{"num_hidden_layers": 8, "hidden_size": 96, "num_attention_heads": 3, "num_key_value_heads": 1, "head_dim": 32, "intermediate_size": 256, "vocab_size": 8192, "hidden_act": "swiglu", "norm": "rmsnorm", "norm_place": "pre", "norm_eps": 1e-05, "positions": "rope", "rope_theta": 13600.0, "rope_fraction": 1.0, "qk_norm": true, "attn_scale": 0.177, "bias": "none", "tie_word_embeddings": true, "parallel_block": false, "init": "trunc", "init_std_qkv": 0.0455, "init_std_o": 0.0114, "init_std_up": 0.0455, "init_std_down": 0.00697, "optimizer": "muon", "learning_rate": 0.0169, "lr_mult_qkv": 0.7, "lr_mult_o": 3.0, "lr_mult_down": 0.7, "beta1": 0.95, "lr_head": 0.00833, "warmup_steps": 0, "schedule": "wsd", "decay_fraction": 0.673, "decay_shape": "linear", "final_lr_fraction": 0.05, "batch_tokens": 32768, "max_seq_len": 128, "doc_mask": true, "train_tokens": 139700000, "max_steps": 4264, "dataset": "wikipedia_en"}
Each number is 128 + 24 x the weight over its row's rms, rounded and kept within 0 to 255. Layers, rows and columns count from 0. The size above them is the row's rms in percent of the matrix's.

# layer 5 MLP gate, 256x96, rms 0.359, rows 134-144, columns 0-95
size [ 95 102 109 103  89 100 112  25 102  99 107]
[[111 125 117 145  83 141 127 116 176 119 127 119 107 150  89 155 154 150 147 149 126 141 140 114 114 114 147 134 154 157  98 109 148 120 159 107 115 138  76 140  98 144  99 122 107 117 121  92 137 148 109  90 102  94 152 118 119 119 198 134 135 163 125 136 156 128 125 121 148 121  95 155  96 106 116 160 163 109 123 103  62 124  81 143 120  94 123 150 103 140  86 127 119 118  95 123]
 [152 117 103 126 151 102 148 159 140 114 133 141 144 138 161  99 111 122  88 162 116 102 165 120 113  89 148 123  92 165 147 110 130 141  89 135 168 115 134 137 166 119 161 131 102  96  90 116 131 109 142 114 131 174 116 127 163 184  71 125  81 125 148 117 118 103 149 134 140 135 144 137 130 132 136 133 153 177 111 123 137 161 151 150 142 145 166  73 133 145 112 167 125 127 122 112]
 [152 135 133 158 130 124 141 153 160 103 132 139 113 138 150  86  99 105 113 124 108  97 139 105 174  95 143  89 190 129 141  85 178 152  89 101 132 114 129 137 157 115 142 119 159 180 115 115 155 159 117 101 119 165 123 156 121 158 125 114 190 161 149 146 144 164 117 103 117 147 107 111 112 100 117 155 128 132 131 107 120 147 161 157 124 127 110 122 131 131 131 179 146 119 148 122]
 [139 124  95 157  90  61  98  98 127 138 118 153  87 151 149  97 132 102 111 125 120 133 130 124 131 136 134 133 137 130  93 151 149 109 130 121 141 150 118 141 146 156 113  71 119 123 163 136 134 155 151 125 108 185 136 172 120 159  78 142 154 121 149 183 163 100 130 167  93 124 153 169 163 122 151 111 125 101 111 118 127 127 129 117 127 142 132  85 134 111  83 137 147 134 123 126]
 [144 115  96 117 132 129 161 117 146  99 115 107 133 116 111 130 154 133 153 115 146 129 122 153  72 134  84 117 153 118  90 110 126 132 105 133 133  98  98 144 111 181 108 150 122  83 109 154 137  88 165 131 163 138 128 119 141  97 130 118 146 161  95 127 131 137 112 151 101 112  64 137 134 118 142 132 132 109 103 147 199 102 116 161 173 143 111 111 109 172 138 137 107 116 100 101]
 [ 77 113 159 138 142  94 113  73 137 134 103 142  98  92 141 171 130 102 151 159 112 125 168 136 140 119 137 100 114 120  78 152 120 119  74 157 140 127 167 127 178 116 109  97 141 139 140 113 106 134 116 108 145 124  99 133 138 129 104 150  91 109 161 154  95  97 106 126 108 139 126 123 156 138 115 110 147 129 133 105 142  85 116 132 180 123 147 143 124 137 165 138 115 160  98  90]
 [133 113 144 183 113 136 105 146 145 143 140 100 107 150  84 119 117  94 125 120 149 114 129 146 106 152 107 133 142 171 112 134 133 110 103 129 106  93 138 102 116  77 110 140 114 100 128 171 112 143 151 119 117 147 118 103 118 145 113 125 183 102 146 169 108 130 108 122 131 108 122 103 186 162 161 115 139 184 120 117 150 125 116 155 118  74 153 119 114 130 173  72 139 125 114 111]
 [122  86 124  83 132 163 161 148 131  97  95 143 158  92  84  85 160 122 149  91 121  87  63 156 136 146 122 111 122 106 129 170 123 117 105 145 141 142  95  92 145 151 116 156 114 115  95 104 141 162 122 124 142  99 126 129 109 120 145 137 127 158 145 116 119 180 121 139 109 154 141 127 106 124 132 104 113 119 165 120 114 102 106 132 123 137 184 104 119  90 130 132 105 152 115 156]
 [121 112 150 103 140  71 137  65 167 171 148 189 151 112 120 134 149 135 109 168  62 119 134 137 111 124 165 131 134 144  90 125 142  91 131 102 146 118 115 106 104 130  90 147 140 134 104 147  95 120 131 129 115 146 143 121 153 140 125 128 151 155 137 128 153 150 105 126 141 130 169 118 108 162  91 153 146 124 112 120 119 123 126 148 121 138  84 157 123 167  75 127 123 154 142 143]
 [154 106 121 100 119 143 167 119 132 138 131 100 154 148 137 176 101 200 146 134 159 173 116 113 123 153 110 126 153 130 120 158 121  71 127 124 158 121 170  92  95 163 112 123 124 114 155 143 119 138 158 133 113 136 111 151 118 116 147 153 106 138 175 136 116 102 176 113 127 142 126  89 156 155 157 131 121 143 118 166 135 149 146  76 133  85 139 133  98 104 122 119 119 134 138  99]
 [188 108 104 122 105 122 104 139 143 171 117 158 136 124 108 149 204 179 137 124 152 112 129 119  70 100 115 152 113 117 126 158 138 108 157 114 142 144 120 130 128 158 116 150 158 149 142 150 105 113 143 145 134 115 174 129 104 119 153  92 113 162 129 120 105  90 157 120 133 136 101 141 103 111 111 146 123 113 177 127 109 102 114 117 107 118 106 161 134 142 158 143  78 106 148 152]]
# layer 5 MLP up, 256x96, rms 0.385, rows 134-144, columns 0-95
size [111  97  97 105  92  99  99  22 101  89 102]
[[115  81 119 103 154 117 112 110 128 137 124 201  80 126 182 117 152 139 123 142 108  79 125 116 113  97 116 141 117  92 134 168 115 146 109 113 105 129 128 163 149 147 100 151  99  99 133 162 116 118 135 127 126 127 159 127  96 127 182 114  95 126 127 153  85 125 104 104 132 114 135 136 106 140 102 122 129  85 136 163 116 112 111 126 155 129 127  88 120  87 131 149 104  87 149 160]
 [186 146 137 116 161 133 155 128 132 113 155  97 115 107 133 135  95 128 136 136 142 146 114 137 164  97 138 135 138 120 150  97 111 112 142  92 109 154 118 139 119  96 191 149 142 163  87 161 135 109 126  99 156 157 174 158 120 170 123  86 100 101 146 133 128 123 141 110 154 169  91 124 112 101 119 134  68 149 140 127 166 124 119 146  97 116 147 129 133  96 164 145 132 121 121 100]
 [147 137 150 125 129 115 123 142 124 128 116 157 118 154 142 107  99 124 102 143 134 103 137 100 193 134 133  78 131 101 152 102 140 133 124 166 144 101 168 127 137 161 142 119 129 113 122 107 189 136 146 124  82 161 143 142 118 129 100 126 200 167  84 160  87 140 147 100 102  99 130 144 100 139 163 148 123 128 126 154 107 131 121 143 114 126 142 141 160 140 126 161  97 103 104  96]
 [126 134 108 122  64 138 107 116 143  75 106 128 122 136 116  97 151 146 134 124  99  95 155 135 122 116 159 167 123 105 142 140 161 138  88 112 103 165  98 151 126 182 124 110 121 131 177  96 161 143 140 145 115 158 144 103 131 177 114 169 155 119 127 184 118 125 109 119 120  94 140 168 127 131 164 144 132  96 138 133 152 137 158 122 153 145 158 145 140 134 123  90 160 128 109 143]
 [114 184 112 129  70  98 153 140 125 120 136  84  76 115  85 138 125 101 150 100 160 113 106 137 135 130  91 122 124 147 109  73 128 119 104 125 151  94 125 134 150 122 124 120 148 133 162 103 104 103 133 126 115 126 117  94 171  87 133  98 111 120 120 160 145 134 133 122 130 130  98 136 161 118 118 168 122  79 123 128 132  98 160  92 115 114 144 120  91 175 105 161 123 134 100 145]
 [124 169 137 123 124 119 124 115 144 141 118 137 122  85 129 137 116 124  87 169 146 130 118 187 167 110 157 126  85 171  95 176 111 101  82 130 144 134 166 104 160 131  77 118 162 160 132 126 139 168 129  91 110 144 158 129 142 148 148 118 127 129 140 121 143 167 148 105  95 148 121 113 114 139 126 137 111 114 119 126 128  87 131  91 129 114 112 114 146 161 141 157 140 172 158  90]
 [151 143  94 134 146 114 161 136 160  76 170 119 152 102 138 122 165 113 148 117 157 108 137 128 140 137 153 165 115 137 112 126  99 157 153 132  94 137 139 126 133 127 170  96 129 161 112 134 132 143  66 120 134 157  97 136 157 125 100 127 124 159 157 125 138 102 174 160 139 137 138 152 151 119 140 149 114 115 114 119 155 149 163 140 108  80 119 104  82 116 142  94 141 144 149 194]
 [101 103  91 102  98 148 152 125 122 102 119 128 168 120 103 102 108 111 162 103 118 116 103 140 157 167 102 110 111 122 122 198 146 116 103 104 127 113 107 112 142 142 122 156 121  99 104  78 118 166 101 126  88 130 112 127 100 119 160 144 122 164 156 134 140 202 126 134 132 160 120 110 105 136 110 126 103 141 109 105 141 105  89 151 107 146 163 104  90 143 108 112 132 145 107 123]
 [122 153 147 118 138 116 132 110 120 147 163 121 129 110 102 155 137 173 160 148 115 140 150 113 107 116 158 119  78 101 163 148 154 150 131 123 121 121 114  86 164  96 120 137 118 103 163 175 106 103 113 144 146 144 111 138 174 120 117 143 155  88 157 110 131  84 146 121 116 122 106 120 155 132 111 127 153 113 136 124 104 190 106 133 163 134 140 137 123 151 130 103  65 185 111 103]
 [102 115 124 114 102 109 132 140 105 139  92  98 113 173 151 120 100 193 100 146 147 151 167 120 156 151 118 115 139 148 146 104  85  63 142 120 153 156 147 106 103 145 104 125 138  90 145 129 167 106 162 130 149 108 104 130 111 149 132 151 107 132 169 156 120 136 141  99 104 135 163  92 155 122 100 121 115 147 107 154 200 104 134 117 126 120 111 133 129 126 129 108 135 117 126 104]
 [127 131  71 158 152 152 158  98 127 164 142  94 112 101 120 173  98 146 101 179 116 145 138 136  93 124  96  99 125 131 136 146 138 172 117 149  85 103 158 125 111 162  81 119 168 142 142  99 141 133  75  93  93 120 110 112 145 128  84 157 146 134 114 142 116  88 133 128 126 128 126 129 118 141 111 114 131 144 134 145 139 137  85 128 154 131 155 121 156 145 118  85 136 141  90 132]]
# layer 5 MLP down (transposed), 256x96, rms 0.16, rows 134-144, columns 0-95
size [102  93  91 108  92 103  98  20  93  90 109]
[[140 101 118 149 105  46 153 135 126 116 127 139 194 122 140 130 101 149 133 114 142 143 149 126 162 112 121  86 122 138 103 156 138 118 154 144 143 135 164 105 128 112 146  89 150 154 136 171 127 142 123 185  98 121 126 115 126 124 148 137 108 156 125 136 135 152 155 156 171 139 159 105 101 127 108 101 118 143 123 139 146  73 153 120 132 156 144 134 145 180 154 124 149 175 124 122]
 [149 134 121 129 119 125 138 109 119 143 105 119 153 132  86 148 102 161  97 115 176 156  93  97  90 139 139 124 130 110 134 127 154 129 135 142 149 127 167 137 155 126  91 157 144 149 145 135 140 120 137 115 193 148 122 103 121 102 139 105 149 136 124  99 159 157 105 119 154 135  92 116 123 135 120 190  94 113 128 129 133 104  95 139  96  96 136 145 181 149 143 156 158  65 164 140]
 [141 108 128 123 103 132 132 122 146 131 124  65 149 157 126 111 113 153 149 138 126 105 139 160 138 131 158 152 156 118 119 138 164 159 128 101 129 162 118 159 153 115  96 170 121 140 104 150 146  96 106 102 118 110 158  98 129 145 152  93 165 113 169 143 104 130 167 148 124 129 110 130 180  75 110  99 123 140  94 156 109 153 160 138 136  76 160 155 130 147  89 103  99 137 134 150]
 [ 79 146 118 153 109 144 161 120 110 110 148 152 141 110 145 159 113 154 106 168 148 124 177  97 109 142 130 134 138 114 148 104 153 130 137 113 139 137 114 176 131 143 157 110  92 143 139  68 125 125 152  72 128 114  94 141 128 169 148 157 126 166 120  96 156 112  81 150 123 110 124 125 104 137 107 167 140  92 113 112 164 144 154 107 105 142 164 103 152 145 139 140 155 117 157 137]
 [144 107 104 185 127 170 145 120 143 146  81 115 152 127 171 132 131  93 120  93 119 103 148 149 144 121 145 115  94 102 129 178 146 153 100 111 126 137 117 135 152 143 156 108 128 138 129 164 139 126  92 120 128 138 139 161  91 194 156  74 155 114 141 142 120 149 133 164 136 156  86 140 150 135 157 125 134 146 143 130 175 124 105 119 108 115 128 123 125  87 133 100 115 127  99 163]
 [ 80  84 126 144 129 159 147  93 162  95 118 141 164 150  82 134 132 129 122  88 124 142 139  91 102 116 149 149 160  98 105 129 172 157 156 168 132 116 135 130 190 148 101 161 116  97 127 112 141  89 113 121 138 128 134 103 121 145 119 143 164 125  97 141 108  95 126 118 128 129 134 169 119 111 169 127 105 121 154 124 139 128 155 157 114 108 165 103 123  97 110 177 155 118 114 127]
 [127 147 162 119 124 110 103 114 129  92  95 143  83 110 135 138 115 121 117 160 116 110 127 147 114 119 126 138 137 124 108 167 147 105  80 132 121  89 145 137 147 120 106 180 123  72 168 129 119 102 122 141 134 109  97 151 152 111  89 135 115 124 132 118 145 133 122 149 123 139  97  85 178 179 175 158 157 146 150 124 121 123 174 134 144  76 174 125 113 117 158 134 165 134 117 142]
 [128  82  80 106 114 127  92 169 120 118 125  78 147 114 153 133 133  92 140 120  93 152 124  66 129 107  74 128 175 145 137 155 149 164 133 146 137 156 113  74 134 109 123 141  98 147 100 128 132 113 145 139 137 132 158  98 110 127 127 105 140 120  97 173  91 112 126 134 111 145 116 134 156 125  82 126 101 125  92  92  94 117 136 116 124 101 131 119 162 105 126 101 121 136 150 110]
 [124 104 119  76 104 121 151 140 179 143 110 150 135 116  79 143  75 117 140 137  78 142 128 138 144 116 148 138 144 108 117  99 121 105 139 131 132 172 127 130 156 139 113  71 132 155  83 118 159  97 140 139 159 149 127 123  96 148 140 119 156 124 111 105 125 113 103 166 141 165 160 139  94  92 146  81  82 144 122 134 108 126 157 120 108 117 122 147  93 160 141 160 106 132 113 142]
 [103 152 107 100 105 126  81 120 105 102  74  75  93 106 132 122 162 112 122 122 153 118 130 120 144 107 159 130 123 180 107 118 156 126 166 112 149 142  90 125 120 138 120 159 115 113  95 144 129  92 125  84 133 115  99 148  81 147 134 175 124 103 132 111 146 135 101  97 140  99 118 154 127 125 131 102 124 106 132 114 167 174 156 155 133 137  99 103 146 127  94 118 135 153 165 150]
 [105 127 144 156 112 129  72 128 162 138 132 139 151 155 131 114 146 126  99 106 128 132 158  90 118 139 123 135 113 121 140 112 119 136  91 135 147 118 176 122 127 117 102  93 124 120 140  92  90  57 129  87 143 137 160 112 132 139 155 123 151 145 120 159 106  95 116 164 179 118 143 132 134 150 114 155  88 140  78 111 110 114 127 154 114 119 164  95 106 124 109 191 119 164 119 132]]